{"n_layer": 14, "d_model": 224, "n_head": 4, "n_kv_head": 4, "head_dim": 64, "d_mlp": 896, "vocab_size": 2048, "activation": "swiglu", "norm": "rmsnorm", "norm_place": "pre", "norm_eps": 1e-06, "positions": "rope", "rope_base": 10000.0, "rope_fraction": 1.0, "qk_norm": false, "attn_scale": 0.125, "bias": "none", "tie_embeddings": false, "parallel_block": false, "init": "orth", "init_std_qkv": 0.0273, "init_std_o": 0.0, "init_std_up": 0.0273, "init_std_down": 0.0, "optimizer": "muon", "lr": 0.0104, "lr_mult_qkv": 0.5, "lr_mult_o": 2.0, "beta1": 0.9, "lr_head": 0.00671, "grad_clip": 0.5, "warmup_steps": 200, "schedule": "wsd", "decay_fraction": 1.0, "decay_shape": "linear", "final_lr_fraction": 0.0, "batch_tokens": 32768, "seq_len": 1024, "doc_mask": true, "train_tokens": 269400000, "steps": 8222, "dataset": "wikipedia_en"}
Each number is 500 + 40 x the weight over its row's rms, rounded and kept within 0 to 999. Layers, rows and columns count from 0. Numbers have three digits each. The size before them is the row's rms in percent of the matrix's.

# layer 10 MLP gate, 896x224, rms 0.125, rows 786-827, columns 0-111
098:503544414476518531545516532467544522520509544509502530478424538437607602505546516544528516500553558462476522555571530489403589446531546543531524520508469528477421491504494534514582481465438512517455469507519504446482546369502498482470474496542475489555537456544510535563589476441546498491496531542526533450573500518538517464535438501490
097:460535498520497483467497578485524482508491577509449479533485559498436518510593433506491592457517524451513528555495520551495549414535530506571546549518498583510519505550490508506551532485554492422513461486513489484475463520521481575583521526453493525488496490481477394573479476440533517417501548564485510454473493488508460438544472537433
109:493519495426460513495502514455508588477450530489499502510471490514512495513494516506501506452476526499500459413496561489457499509538483497463612494507495554527443512442468507473500424514577537477513490465442503518498532523462522494534447499503497442587488484536534501555502518580541476498492519527531482592463453562479486406541484470496
101:615440497435492462508479476537506521496560471465482473496520568466482531524474455434505495502483499542516521512572495473529535517507466528466438461572508527506459475463556580442481541533451500517551486521558585561528491419562518506568439513488508450562493451461507554544488485505541493504465532545499560526503516472515499478556502502506
101:526510474437420502474452513440405500499472586517458484549527485474525580545504436563527561495517595550476500512484484550523466566503563473373427549469501484507491519491450493519464480524505486487495533507425462481503557477507474531528493552491522516454500524473508507467435444515461466508485478487444556507485463447532466458530457492475
102:582507499545520527506560546519507466484492477553438496461464519479551424539476527516459555526487532482461488564495492465526490537487496486502553492546521587518482528512465506477488464435496493483529516459520441493482463433458528582479483511461493431540517555490604538485559506421467433528502497535539495499533441525554518418481514535473
101:531524504551501565426561565492514518470535521457539539545464494464493481545475439530462496547576523517502510456482449477520455475547452537514490537512563509529463414561512452567438430513483504543518608487499552499516482448469492569449523542417484551465505500489500479473456510473466581523422505524573531495528480511552547469494556476495
112:448570526530459535445507559513513511563467511529498489452501511533502491514518488490464513575524450513476566527552388518502498510487455472572470484569516594374497529538499495548499520508446558437525501542457480533502461499445572515526468501489510506475507567478494492423483525568497539485512550556445505532447561459519492445507533447464
091:473451450523529487488504470498504423487527505501444521481486557523435473495516434503543521444520456530430496492552471476487496495526539509534530511509465466530533533482499537545436486478524450555643478501514446541449488478493555479478548467500463500532463468483511457488471481518508461545528455542493399435497436528512452504524435478504
100:571503473495484499564507597449470467500454451489544561507525518535506519481589494483521425450459483522513446545513492460562488490474487467559544559457445527504524463455516512557558434524511502533465523473572465511492492564494506496563449433561502488509508523522509478512460492477406532426513506504500542543450481456472457453490542470519
097:545478438434516488515476531437535527489563558576563474509444497499452499499524472526477424524538583518475524510447491496506439541538560501469469519534529562554501492505561565468507519476508473539537476474464435504519417520503501535469500494482489436457593505484563517441550500482553525493536444445498489526497524505535465563471462435544
101:504481557511465437500531510463519470561529542467459463501462561492463472556428484502488511562497573447490489454494509489549480487485508517419457629462482495463499573503491458498476552449526420556477503490551502522540519472477524480500528471412519494553500531499471516527475492471539508526504455467558484453520520495534480508504451449459
106:523501522542523491570489535417494517515526417563478509491526461395518439512550481497507509457470470445476562532474533475508549484538526517550504534517445518507483453520526461515459488453525476495532484504444596453421472489614517481544420446505510424499468481570527577483469466467463457514484418504456525538493459505511473477464516508476
105:547477427459506507515508506463598470517475534448526583411521567487514551460497460446463513498467442396448485462455475516535414394510428532486446458548519538531497474473515546488560417462526473507474514447506517559440515449480556519524497554474537467474467462479556484586490516506538488514414530524476559434536565514506546496499538501482
100:524540516444406439540561440505522470590525513504535485462434591498523501460512493564557559516507528432466447396543543505438492481496479533522523499575509497510439455416500528505539522488502554512584439539505429491533502477487496484540517486523513458473582394476517552508526465547594548499534534562545461473475503477569490469458508402541
105:468569458497479458525476509487545475489530482547464545489444481427431490527454479445541470471539473572427499493436502567478463438484441489505472539541473470457484454452529479463487456456543523488515538470415490492573560529513444509473476558451590464468466489513473493536494501435493500493486461461436465514487529539546521467514461409526
101:524535507495469529391519483468428496513452420523513517471563557531495468460456465551441443536494612457485445485525495524500520430475535604519542482531556590543515428498524472542521504505506493537527473463529582506480490487507507443507506528503486530508543537485501465550522487516535499556504440513444503546485571492541486439399493491535
100:493553513540505537498533507455484407584530634482481478500487474469531554619510523470525526505563519454469501492518515524458482517552469531496553576576515484532407488533552504465545500509500402473480482509554484475528509510413536511462469537547504476532525429490501486470538544502482489514419507486484502412527525529426450507466542466489
107:527503428409439439581495543465611603519499481424479450479422450485509414545555445482503498567531546514498489510531441490534490459502364496542497498505525518484515465534530475491502466481528473497486474415453555511470507445514477546485507533481479519529493591548549561453477524468493518515476537431442477480529453488411525521455496502583
103:524531519468405526543440479553509453515500505522493515512420556544479523535487478529536570491554458417521517456438483418432522463567504459510493477542538527523496553512509443517498495477461570470488491483548491364497470564508491569521516521503551471516438509592462455496463504486522501484414493441397494530505513477516501524419476541509
110:522496496504497542517513447485523500610426528415444499563516526455461466521482483518509527499509532549503548464481456511547531533524558549568505495490505483473527509474528543502447518546512523534509497454500542476464467417458475500488494463451540533481478569521535461478515617461511462529467524444432500491505478451546395466523521502491
096:530476580498552469493582457518552512515484486456498529493503579511481544478513602566450534526489546502484424446572549478408404444490448487547466478467534511477454462530524542480537506515434557493527486489484445491492517483481474594454544445513475489490504511472455496456437424532491472439501527468460499497420467527522498461484516553526
100:472507533473487501477539553525517561491569488515507477533508486576466497538544457503541519491443483495498479501540538464436498523496541464522496508510448492524518548471580503578563446600533517532518509471476521418505484529488508554433422542511486471482540541478539551497445495540456558537514569474476470487503516510495535522546505507507
096:486498509442485458445501442520539463455508554413508500548515567507513464517447504505564446487452455486444479587551560493480461545514473475495465536536486508542522486526519451418464485488484465528463558472532571507450495537523504533471448497434485555540547538593563489466526584507539527544520527550510533463430536579527529464491465499531
088:437511522457476469431494511486517485509585511466476540510518567414533540514547486516508546447482475524483513480521525471532482518520478451551468522453530569557500519456576485491522440430557473541521408525484514461516512476563456520543514554446449454525478512451532528551464513543483463534501594481409543474463502530472468487492475527515
097:560564524494594452490451456491408495494441457589555529511422515468472444537526455543529530507515552559473519579539525473473443542492498519477518595522511510439504474506498486423528452533419518504533493485526413500524504539451448510491468516523442483524460432510526509467501602504520537524479562522485528492492577430529523480520442440464
094:428470436492510473463585495509530469516497547484529519489557497463462491545470499510491486557473513467508511469523401475514485545533498552496503479473490452420558478492575465550463483577482484554513479459439526436535474631514483538560552513540499520568606478487548501492517537561539540544514520486496507500472528555532505554484513514551
104:487442514492462535455512592535482512460579505510426530494458537514524500504540499500466496478503472435511554542500475457519588530539485553566494483469518534599565511503572538490469485434475527532530521488483398546427532578518533495555510479523480518505565463465556507457498518456547466491540522503467423557501537494512547452530519522491
101:534522498573497437419489523478502458430472470555453513463458509527542512523551518548483446461486564460478536482469452527442487501527516550548550402490523570489493587515510507433467589551574542440487564524449522533521506456532531578501457504495434534499522516545525495433503424502535467544452574520540511532474486550415530465563520507522
105:499489598593559460513542542564501459442528544530496487543413504503493494455501510565517502506495507479475536468454534557534472518567540481487427421507515556508455502471510516565501528566481495518513498491467540476452532480570490567528491548470529382427520532465580386463505473443537521488418520416470478509515486465566457529553489514489
095:497479503439578553521604443557525480534444508537524495545553519514424481486514436478510537518505474491418490426503486492453486537505501471546472519468537554529452469554458473485512472472539501501510465552514531501407467504469554470460477481529551503471488456488546562483463529518475494570507561562487559513483502544477495533433481417462
105:482507530488462502478458497482594496516451592464521539526480552458528429424521463461513475487525494489431506509544548450545496484456477558497541565510471506532492505609527452516484473524511529458546536519434453454506481501500466551543486459499479504458468536492511545512461583446511497534456496508535496504516500515597496490483577527509
107:431513538512412524460525459503489487521507544546480535518460550449477494496514518523482541454517629539507509514459431499508474535549469458472483549462531529476482560484456529578538552473535490537469475485453497579541537529489508508555518515422474517487517519474481502442495524483499553527446479538439545443467542484430496504473609504514
091:524553520570547497505531539543442524512442519500522496460430505538555493539434534532489483498432576482504400565499436534484461538540508512566478458472549528489563571488447519528560508499458572461445447513526548507504474485543537497445493421448445451515592569463516518511580495612533430516488467411546512454528506528494534483504498474501
098:569489552446481453469523568476520494501473509534507507530524537552550443541509501544521598563571471499452438470573452479518548528477507486588528479492525530478515467571511410576530419545561563527513469602543510459450563519487497562511530550470535516624493552473508545516493499517475538551490465497437516509493496492440496464517481478484
074:545534505495532506522545449458502477504479521510494497477493438478460477509525571533503446418526492481512448398550451528568486516444512585483532553518478514520500474512411521531491489476492457540502523520424458526449481542446567529521449530468524538513545496507467522537597462501548567477509426490559480553485496497414466516508434428512
101:506537519504476398469517532471503480498548471468485578513479445561540511508513523520510532549468552540539486483468467466489493499484527507452593556544437434503575488495550461444528493509496454515518428419462552498482498517448479524595510459446516460480603593525559489539492538422542488537591492494523496486490472431497475418454516547489
092:493503474464520490543526519436444509494506497496466475477423475548441510523604436472504467462470464503465435487510540502506417479564450561454491524505467519509576528511513439472513525494441423533517441528529464501493452560483503473462496456472553494549514507600486521454581520505470582498526451480519544464489478543513506460557534495524
102:545517478512520546466514530500488551599469436529515437446481480508552495471553471526508515508393478514520530541503543513528449580554535541533366486501546466567473466490559493492447509531507532473482536484498499613488509518512604496524459532561540595494488509487473488511550450532498494543451516509420463497456476497483438518522564469465
074:510499505527499575475564514495470537526481546490514470490516504571552496494529483522467503435484510442467481438498520534476462520547510482459443475513386521469485455499533493499446484526480475478545563509494532533451441457539491532497470458511553574485463474485556405507442503410459508551505487578453527432532487496454476547531482565493
101:421526449481502532506501584475524509461512551403508583500519513546490463524508530560546383487558475504465471503427485491539510565487469501421509491440480571578455470505475466562506429491514495523439465505465397389477530433439505572567491556545496454466530485520478575511446459531523536442441513514526513491588506497544542563481491523497
109:511482494589500527517436479485486594529567548565520485486469509521545475500581479536439464475479549534476478444504528506504527470545565474449512448501524511500495492515534459525493523524492485522476514510464458453510555464506580439460490499411515467515578512525550451526463517518513535511505557531473572540455505538531526535537510570499
# layer 10 MLP up, 896x224, rms 0.132, rows 786-827, columns 0-111
097:463456544545543543542526455480549464465519535545502497410488500496471513490395486455521535493568476526563554512432490490408527527448571540537531503553500554463550460489470519555502539446512500482458481481507397432450458509455548543475523452431424475463529510453577539503483480511402488523542543482471513510518504466454533506481473514470
095:406551481464463463479501502561505476493541510533533467416488563405506468535509550501508520469538500493454485528466501594408496547490487488531505540461516520533438493491508409470490497504454514460537503497518545510582431465524484525509466526504535471511486467521460451556471451458413527491447606559570538501481436562547463488499467452475
105:491539532548546527456507444510502438458553493499444442454493503477519527460482542450462459512447495417530569527446451483432510452545485515534507572417497384529507530570489506556494521534468440502493454499485567545512465443550537524466490429473539513476479502461527479487506555404497452475510458469472513394634503514433483574474542491438
106:533474471507514431539517538484563479446462525399469500534519537491574579491472489431490455462474405496520499492571501534487502532507466488473502541494511517464420440522484495490519532519477578500499419529500569494477536494480533420528446475483462489529477575477502469549514504523479443412541514486508549510487590536468470468540443495460
092:515496535476521412457477502562471510544489478464496444517492507512461479466517531517473509453488481468583503516465497425564481471461540488531494521512403494559419458495469503543502500436478484588475525437567531591525473461461478491427420480472470484482524523440501482515471455550490603581471497461476535521433500430470442521444538511498
102:510521467551446548513538511511464510476445562468504594478503515441511455447547487531534469504504537489469506449547523470498498465486470451522506523488512587526504509510498497536450471522496571460510487511463523519483461400451472524522494456551568499539381460514499473468514494485542568539518425515555477445508461453427522481498490547456
107:533510513541578490448510515535433491476451452514538436505539463460571519475551456508489492471550494543454499452442517473559467507454528565548485551533572418565490453501391526512459503576427510503514541471535510477464510492553480500502541556491492548554513477542470517572489482513500421524465491468500501447419529424501495564493521503508
105:446497486552542547466524508484519547476533491502505598516516503487454478484505463452508524500519557486535498521511470555448439498430459473539517455552516480542543473478562527533480546498494521514405472497485444480474476534464508506503500520529527494453454531477552496457475428466496596479549490514518479495539542432574455410509524479585
097:546443449532434527562532449512470453500424432465460490557474549536461509502418500500514453448538500480561534464493452476494546526504512617537581578418553432543548555433517531465567553495471498535431498510466502477526516535500538540496492478485527479549533537531463499513516490530540551412479486621448511460422505531501466498481456542481
101:496510492460403525473431440452526575482510548440436523503517507588537507465438487527535462584538464499505526414495532462434474579496515583468523479460503461444457521487468484435485445496552533550467476484528545560405424506545527593513486532454518524557577449477532473435537479515531539500467513500478490467520452537522540533448493439454
102:508425501501467513519482471490579527503527540550532452453465496515499503454507452579574479500529414525509525480493530473486485513579565462496469439511513506481557473562438573441451519517483520502525491599411462537540475540485484486442470498549576471486569545576508543512503496511504550507488473522439481467423507507512486457472494450538
097:395525496480450544441476494508407539512562461577498459477537478414455539549483496430497567425510483479516431439494470574528517421538456464546441496440541523484512463572515482453480540469475495519491496524563488478539508538446502501464509524498537475490488507504489443512451558494535464465502509497476502491512562615456499481481461551486
107:480560505525539589523573497482535540469465514419419512515498585519514560522469560466493506411515451484453511438505580538475517516507498459505564523481480528511513443514453507500493489447473519503515515533505486498472534537484569538508538535471444564444491512533509547498436521553508536571462460467516575429485472483512437484496467475591
108:535495509568549465590516516551518503494451526522500493487475515548521533414556490537469504462512510540486586526551488541526473459508604521507428483486443486454472447511529500535488468530542495482534578544508484475560495536552535565496457495478526517501457506441511440554491448459498525461495519490551479520436542471529592526464535482529
092:437552561545442518487447532412516523485578487481447475515544512552518514541482430555519502533485505551557548497437514492443503484514477444451461492546520480583478530462440424465454517511532471514496520520555484576505533458514511418523484529521412477487477505532497554449512536492484531490556551489464576481563471450497547516425499512568
107:526478540548509537468460439508515552513519465469405437536481521457488460541553537483545550490478455515520534503483520548540489591491429576522512503515466458471474480465494492623599536489507552445424411477502519472560567514501546497490530471499488534528483431466459529455484500602527429471535468482525464511460534481508464487482536545555
102:506506510523493512484545492423532532473454480505463483480449542407487579501458481459527520523484486375520539492506552444577568557530487430598527538508475526455529451477570549481533505497447416417509474438527469487540541510476442442485506511489536508449512437431530507503525528457518538523522561486526496527549483406509479572523492502457
096:558500481580490564563532477587571529470538483500445479507494500532513467511450528555511506557479447563504523478521548502496558431465548430459519489484481488443583466470518494494388540459515477489483439500472551493483450476462498517523467459456534457462421487528528582553485560515492497468508512484520525490527482493491505502451456467513
100:435526557514494501487508549472596488577491466446503499500433531476502565458442551511463460456504522522448505467505544440497468553485556481575430532460502489452495501580545489540462490467468426457542469479464450534524573513509565497485510578545485563554442461546492508495521571420457451544527522540523516561495483481486520441445562529453
104:480505500535484497487456485632567458487426508548490465490509509514517504515509501509515566520504452421510448433433457482505532499514448514561461498525535490517504504542488432514497454505497472528452523518502497479465432467484489495588400488543549539594503463485454579485472524546505493483531516511443501454576491464471543617481502502522
101:539496496484573497491479551476536553496545461497552532614446552476508490496548550483456509504496422491506471481500502518526557512455536475516522513483426514526503476455432478472467474484532506587575481526495543508483525481573476534500488612501456482455479484473489468514562495560500525520477506394413466516447525436501411487490547479582
094:530512524523447485539546464535473470504561449558525487491511504462494460538524477512498501488488551517528506541595558488577535463522503423428505548556457504488503449545480545451465521527432483484448473471489548506434476461517521532453517474419501507511508482547493450514519434467493454495571414535537494428586468515492474516514464484559
103:507543453541483500501513499581440528468494549469538517489498463544574549528521480521554559558444578537467478449481490502542491438541553491626464549530462573513464560445528508458542478499514515548576476486537533499534492535448468439466385482443464488540443512497471508537489475529576472524581530489509551499483538500539551498508510489445
094:455505494551427578504553502522573473526539473481546549521486531481447598540539435479443454433525529510556565465526451522494464501503552503458518505496472548462525520552454492462564516483472420473461491391594439542507500470475477456478472504470464498541430495544504516518493487511483533492522454470519504514558505476496526433565522476518
073:438477548471455429531459510481488523543525454448534561526516547433546457468555535501464529434447458532479515493533581502510465498531521431578481506545509502476539490482555468451517576445506511496482454502496552403544467485510485546484432542506440469528471557456533473528457494539529458477524551447488551476438498465467476559533497499498
099:431476468480425484503396514475523521493554488512449470553545548537489576460430445499455488572544494471500450535470553503479547450438469543495494455588436462489441471450479523505504489551562442509512523528481521438487491522523534510466462481466520527444452450486465525538538500491501463522503465423489469462437417526518526563418556539544
097:481446507561479495541479498538475501431502508478489492542564495515475447485603468528597527537449468525465471484439479461560434493509464438510493486458508498544521496542460491475495543492522502469470520444593468484501579428464570528538532440545501493436524517489511540460531495502471513529568509555589450454468452447490517551508532422528
100:570464498458452470487532482461520449549516419534501527485441510451561544468372550536401521532512506554503479598521521501491469471457530514471408495438461528523500499480511524522390517477475532520504516443481567542527459474504582483560482508512520522473546425439509540497449496445498532521522533480511521492544464470487500456481571476540
103:473445516520485459488420525539489515582518518540537472464485542475457474460407509543534413549478511560471503564506524479533511439509401501525495464568470444528573488483518480570466521517503498465454538502492476456488455442436500493488552455487513460502544489450483531537449545524468555517591498494497496552567542466547614432532570553452
105:528474478485540467511541492520535567509507539450522531535421497490580492495465534545535488508580507540459524469488562563498491500551462532529425427503464538528420573476553524523566531546533432508482502489459543468539529527467504456555409548509452424475460477475496485480500434491507539471519455482462486511558529455452494579479513484530
095:523552512448493451405571472557560484486464560546535513549555523533507461534568388545455491419440481504537603501464545451429501438503490545539481434469498446578489460523467510631501518522516530464474458556491524487513547479572452519479510485483556491486478470503431524485511563428505476515556569559516492484528521488508506528531473472478
099:532476469520523431495499548524577483490473549584473471434526575470472480498484403541509485399504516522471472600494505495518479527493416518455521471595475481568540545516542482518564456399469503489524489487461448495440504517549478538539564477481420588522499477433480579535463485503477546545460546502600449503492497545528469497616460527450
102:496483503521491511555464594494478512598494521479513523497410518496573531520515413513520505505422394549483498473518497486482473538491557475473482464533432514510443531521491479542534519460535507523427518494517531548491475484454491539515568517550502530475505482554544527505498506487485487524526502481488481514574489587533430675550499540525
096:527439471511498525510461495487499541440464510486573538494446497558487553517497536502442551518484454473478520474502522499487465427508468425522512516432463548420452489528421506448439549501456485442496479523504465470530496532547530487520484477480470489411444526535539494473459447486533565490525468469458440523473466557576533447459567423485
103:514460542498430507499493493491469541476452474464519535500450489471521558481451563573517535491465507473449520390574376558450433552606520555508529531572548469482482490443486395503540529440484515479530472485542479483462532537528490485459546474459502482492468470522512465495478543453487500501575436508552494541494501465540491490545477595463
077:510513460497519510499468447515532532427516425459477516498448479499483496539506531471545464501485455467521491492516465404475463468553502522473500481561510506508571526466554432457507604472516527540510479456460491464533516527481486497500495479549493446512531490593505566462455533494464491527556527519447496378551540501476506502498550449514
097:522544514435496400545445508551539592558448565525462499537515563468497504475492516519456511475473492494492537420499489610514495468502459530484450492512572468475580526477470471478452542483501485479461544534519540491475534484521522512441524502600502520557474526519470567481513545531487603476524477471511499473518539525402565534486505510423
093:560489542592488443485526478569583539511554519518481450586493474509442501507455561515491524467464440487460437482534549470507486515549554431503506479506511515561491553464445527480531517447604584399512514531442559498487503510431544563464470509455479434493456543449475431443532538470555535487544557552553475502524507457454488433508476473417
105:520548412503591543431502447459542446492476489489478496539490496509489604501515455545455597469464425473427470463492459567462503507470459535518485544506471480522468480495502521465494504498522478493538427476424518480488474510538454501549487492448521465475520467488458530474572477531551434506480420519479614534504529460424577452454562484517
057:486588499518502482479474468527477444494503517534554495525452512428504526494493533537458507502506592493492566523472564477537503451500472533528555494473529453498532454503486496526521464521482489514521459493523513452521501478498606513576491531492477430511553521532480595497559557545545486472539431437528546465495542482556573431487623482488
103:495455474534567477528411496488467483531493532543524460550515502486500494420436508458414507506452548499435525520474534461491527519504451534491426469496485485515551483552478476451475590515463435544517529502464507493578447480525469512550440474499500532563424489500528463493458481532498528511513532480450499524459506547514499505530531529531
104:521529517479533498444497540536529473503442510488505475458518493494489414488526546461547579524476521440487449433564456463501541517462532501545458486490529585506488487490553482558511472486505532526512453478450564442524543484416556477608449508587500504550548507493436461494593489552526477518462549555523555460427496479537448528464428526506
# layer 10 MLP down (transposed), 896x224, rms 0.0627, rows 786-826, columns 0-111
098:499545502515402551507517549478481495470486560420453525509484501494412523566413489478468484502523506482535468512455516515512388488533443530562500515469499517451492467503579427557546478517503507571501564495471517517560503471478494506467508441493495529462576506513500517454438571519475508479507453408476499491490448486476581414529513478406
094:544511438467480527518492520528448468566465524443445504528439588453469532479562444520465478522477494498402573489432479546549432420474457510549529503490421460532547442468524508441476542530518494444508453521503485437529508482521441486504491526542488529543501572508454486510516489497513576469487552525508509464493498536548539474565462465527
115:462533521532511489489438489523474499525530521434402565474510444523470531491583440517453450473455510470518543482404526479430507491513534491550527538480561444487570585504459484592570475494571578545489523498530476534456515448520486500453528538405441546504581512446466505506479463461546572532491508514552423470518507445505526521412546508414
107:494509505541510502580567484537490482521469507447544439457573489421455571507552467444544486586502516470444482475539543471501434506487509496527496478500436514517476536461560509544554546441414527465464604533442534565489568574448488488486519501505512412538532528492500529528597419482479550440487519494476464493552477493432520517480433461452
100:541508458515470505482452550471476488521485455512521517426414472476491497534522535527496517492485497519465536448486498516516430470550550514488580453470504564430461557414528505451438489512447502449519535524480512575395566443531540566448475418493487504430513511481507542513498480548499513499432484415482604478502463489515503466558457483523
104:511484479426505484498495571546476542447500538506486490445522478505502473469470519482441454456461492533517378449543563565540486502475432488477465525487481512548477430508457496508495497543510514466493529489568471519436512420520483477521482577465486556513524463525502478581463519522463503537474522482450515507448425532511552563503492522507
103:486515525495541429475423464531454457481485438524506408539485523517434485525545442498468465465526430570459518545554526433478563534491493508420513551473484455462468524485521512480524498448517482502473522486470459518496410505476493503464479515491487440530417553510541492496441414525454532472591533521468448479493444471472503535455526524546
107:538543446484483541519518574481440492539499486459452537509519462465462507500413564441557498482513482486451499477501520532440513519498559444523512530476487457448525523482498520586489522539484446564501594408425453504473477458555553420477448437546476499465472534536476464529486534498483531550473514644549506586547555442487470485439503444484
094:541435493486470529526498493508483515518467507472408465502551489495548491491479446538501494545508510463539546485469551487542497550512476423442451529440481528528473435467482565498513476524544431535439461511495442500517527575498533485422450483470469563495485564507522496418532514534565512530484532473433426466539496569488486534501433517565
100:453505420500492494438479508539426527538490451569470507461445490511481434480461493525452490516537509541530542487429512526488523586530528503469581458554475519494447545473581451511539486465411543467527534517466410472513491515528515524458441493548553532531551463489532566452539503496512487533511486514507502452430567489561525506507459470454
101:446501473497468493530554517576603507537510440528554548440476498522465528518499514496541476553487539472484482521515489450540500456511472516506465495460507455442453572546505516466562459485430510538409497424509524404499485505539435556489489524502522549472489528518509532503448521579488503494479448479518518552481524508475470468503455532482
097:496476497546513450491463487503541504500528521434446444488474571574516516546576493551485420543550544518449514518422527515485457504532481487484483539504448531442510544491484478508517573515539460461456410502440561409474614426485467529525539454426518515523466492566520544455447546455479497486451509462425535517545495508512592504558585510475
105:455516475493475561481474505502509477501560532492510499497518554482503526472451598482567445527535519486547527488449529499549510542508532532521467520506476468528534488496516527507560562476462467388520516496532475508473517443535516461494486446472517493550491509553581501561452493451504496602471525497545500469487478480588530486534521503501
100:502527560531456556566569502446439488448473534472563486461499462511502510474509521518590448510467457460469468491468565432534494462517529536458529466481541444603537493501502427485574567545501482414511541506580538409488511488536442535556509534510490504515518482478512529503503457523451467515496456468556470558508570529556562457505482569449
093:422544478527526519433500446462540433504476534543451505436458430556487488489544442462549550462543497501424443557409506553492467529523531524547527419539490481460504504522540446429484474488551392463529498442538403496496508545499535546563477522537456472434492466475456500520494558546490529486506527470465487459539497433506510553484608517494
109:490498454508470578531437483496526582550529449516530470478539506452507529546461434471522476502496536470500581557452467533500433460476468511469519506576432516429484497520461564487456501455542487510547533521476507503468524514523490445518488503491518534538496571573555435505486536436530555472522638490429489467534462506488512478506453440540
102:426517474502564522473535513479496506487530519485481474479436496474470540411544494512507473585553439566513454525496538465509520501491385440472493519466557424553467504499503461465492449520482471506499469459493498551511422565462504473547442495584573477472482505578513448491499542531501465533499535547497582521520439483520509509483535439499
106:503515574535477473487517516501531480452427556536479522497487503527502462505557503501527440554412530548616489499433456482538529491511507505502543464486536512374571428474512484531452478497557510450536502540463528533509421564493489481493518432444553486487485537545534489600464493511463481507523506438541512567453526479502452477530459562459
103:486566510508486570480466502479533499493493506470460526484461565430511494501438547465527508531472499468499473475511511462448547535443574528599459577462491489486473426489478472485492541464484471505453469518440510447494562570500561544526522487508468594547442564514491506501464475413521538552453542536528511447537488515516490475523489517499
107:431571521529531433490507524610485431455484435515511473533464474521454548530477450477462447559548520448554549489551488453493472555516503492498457519486394491548529569554497466497517523458550487540430412486508482448482371558520512448421537522547478538539477468464494530470453465537476505468547500493478487545494498434499529511403462564505
106:535500494474494487525562484584471554531424528500500430503476529498505443533552480566497486503422412493526481486523426516550475556460507495472531572544418430482455520497491499533512534483518478450497519494512542562580496466501510513494495551544442545510563443451520480477555562527417503481487629522459431502523545491477516502511539498475
102:480486452573498526510460472471552492513587488537517493468517474492462516450494519469480541508483487459466480527622515479493515450488474531521511459505482509459539442547493560483470484473512530425520502518636477444492571541449488467463501421482566560510499537536528483509469446473496579512475592580538494515506472507464510424443490519498
102:532561511530470486546530504528506500520542549528535464471525602496529479476568482522508519555476588495512522464488437476403484541503530506512435518506460532622446578475551500538474496519503506467460481505500546505422538606490465519519485485513507496546532512559510535407447559430507450573541478451467475478483501598506491535463540421551
095:505546494469426488516477507458505540532536507574512511547507524505513598484441451591501523435447513579582530481453509503482478490495517522567440490556518512467520483488452544544506428540511523456462468510489515491566560577437475530547492542508515462420482473535443403467532483484512458535501498523518528542442495528458473554505521520512
094:438564543502489533533417491428475551427532463489516449471506485511419455476543414431546458498479455527522503500512483497482428504472496551475518479539463509498561501480549485506528432471508463544512465511566508468577541534478466531487484459522449507495482509437494448473589472505479461494555470542509522453470491503484425456484528491498
101:488408513531492549556545442473513501575457495434476523551460569532523462457491514506496471452508528563528464520532537571514506503515462562525473393495564519487562489548454528528516458436527474533483432532434490490535454453552486521494470528475464498507444625453494504444536436491520509535554437465457481535533516456462477486507446548521
092:467542521447519440453464482517530510521509525455541429470508484487473448476503523499524514523515471531517501517513459457442589476550551533473501573494502522481527549560486502508483503528536536537524524567533485515572514467490538479531468540486461548536545446509522497496484437523476458602475444556505540443548504497501482467511559460497
099:508442503500531546474540495483472451467562442427489512491498493430531532558428461510553430498452484517496489512580441489405516542470466482519509489514433547539515583482480520487500473449468447570570518554467474511501636456523496488525559507545496469525559442538516479468504471499521536490555516467489527521520520500564503448528554469500
100:546496510451476484524512498501396548556476504577444533525468537488523505465619495556492499541386466535509497480483523543538525536541479472533545513484486538534488527549471511435473514571453518630484494586465512534522486540537455492557485527538549439467457459494510522495492483558431467522549529487490418477482406485513574488534510470475
110:537508503528562531595508531523511530507514512513465496544514522584524468516442549462539505484455473424456516506429540523494506419471540494631484465474415486516484545590514526512469569502511427556525477510495526481547549508478439475506470484529539430473543529517521535442558428500540488486490518444473452500511477559505470473422515579487
094:553443497550512452544518489442478521493473447503529414489551465463465453457475447528511514477548446453459499483438467557482537538505482525497442468535520509529473482498521462519537478432532486430542506508537505428559447511527480501533517514480480536533487501478474486470505544502494527485467512510534558444495532447437538576483535504528
100:491541464407410495546543452457458443490514534477566511519503515462513460406388521457489496495473516529520433471506512598482426506428574476518494539571479460460445432435488502436474496539559474511425475553519501472482478511466472509533544579470442493483504429531481515554468505498434485495524480461475433539553450483477500477436518523506
102:550486558410536529503517538525424544514456488485491515483456519499512511540448482497488460521581546583458502508566544461453586402499499434483486552453461501506590541450526476503445518556467557479484482490471500457441485537546511544466504532497499493555496490515465497510569558529533528505463520547521476521514497481536522462487471514516
092:412493577430487482456506468461524503516547503453423511457544475545490453442524524434497523483515455536489496476441546510513551485420562506464493512498485487494441496442565599486546518506526447461508566522465504516470513493444564431477532534523491514482540518498472485580482537399520522619467503595563557401500509452483394535556454480508
097:541475489463575444451464547423475516404505517498544481492474520475458521564434532511485456523506511492554433490462523518581505492487445499422541469506565526472552569550511422461483420507428506529547575426507474492466458564497472468509484502532497511560377499478497519475546431583478532510514474531457505535471522526548549478506477518502
079:454489495497519526512469526521549497445550527422476523533533527482488526444590490543499623526534488526486559455441497477445489519537551436501518563483480488503500462475523568433425462482563545469522487488486444547565524479519523493464434527543476546527495514415476521510486493491521556476543501540477528457544439525472443538417484532491
102:563493464472498523501499449517436504506613527515511489568582493536454531579470549488463462530519481494547483509499482523508503461551519494552422546593535470480499552445464510464427531547525490526437565499482584491434504470487542506550537510557482503507500430476514499576511510517514461504556477458540515466555519505426461529434542455466
094:470504505493507538500499430581426540519523491473460539480514506444478508614477561524515424524524503461479496450460512485447500506523489512534497536501439438509375487522495464501485512476455575477402452532462473465489506520500534474492498468412499511453493509527566474512515562522523459566525512523500509487518516488452474475481470540449
102:482510540447500513507474446531507504508540473544514431454567479519396527493521463573544505429536508526482556490467455525454480533540488548544450515518517496545511521558453479549486488494480522518430500497495501502544450504510505456543521531561484504451398565483486496515514516456459487477511424509488527435572542505483501471459558474499
078:469480470545496476518555483475420553510527528453505499503523495527451462539477513460432532466526543431501472473526524601536396525544544537424519512441441480462482473466605532458490518525470466444535496352487450500420439487482509479485482430465467517507446536474505483577493512438446447590509443569523466508468493491518548516469500552479
099:515459480477499501550514497482485570453468532567430539509421504469511476519484490517475505538497494466471524547491484462495505535541565423508499434547544501515441516540522461530504508460489464493485474504519503551551526573516480469518486512455493484587485528448519529459489551554499516480478534541476472528471466449549502488531432442517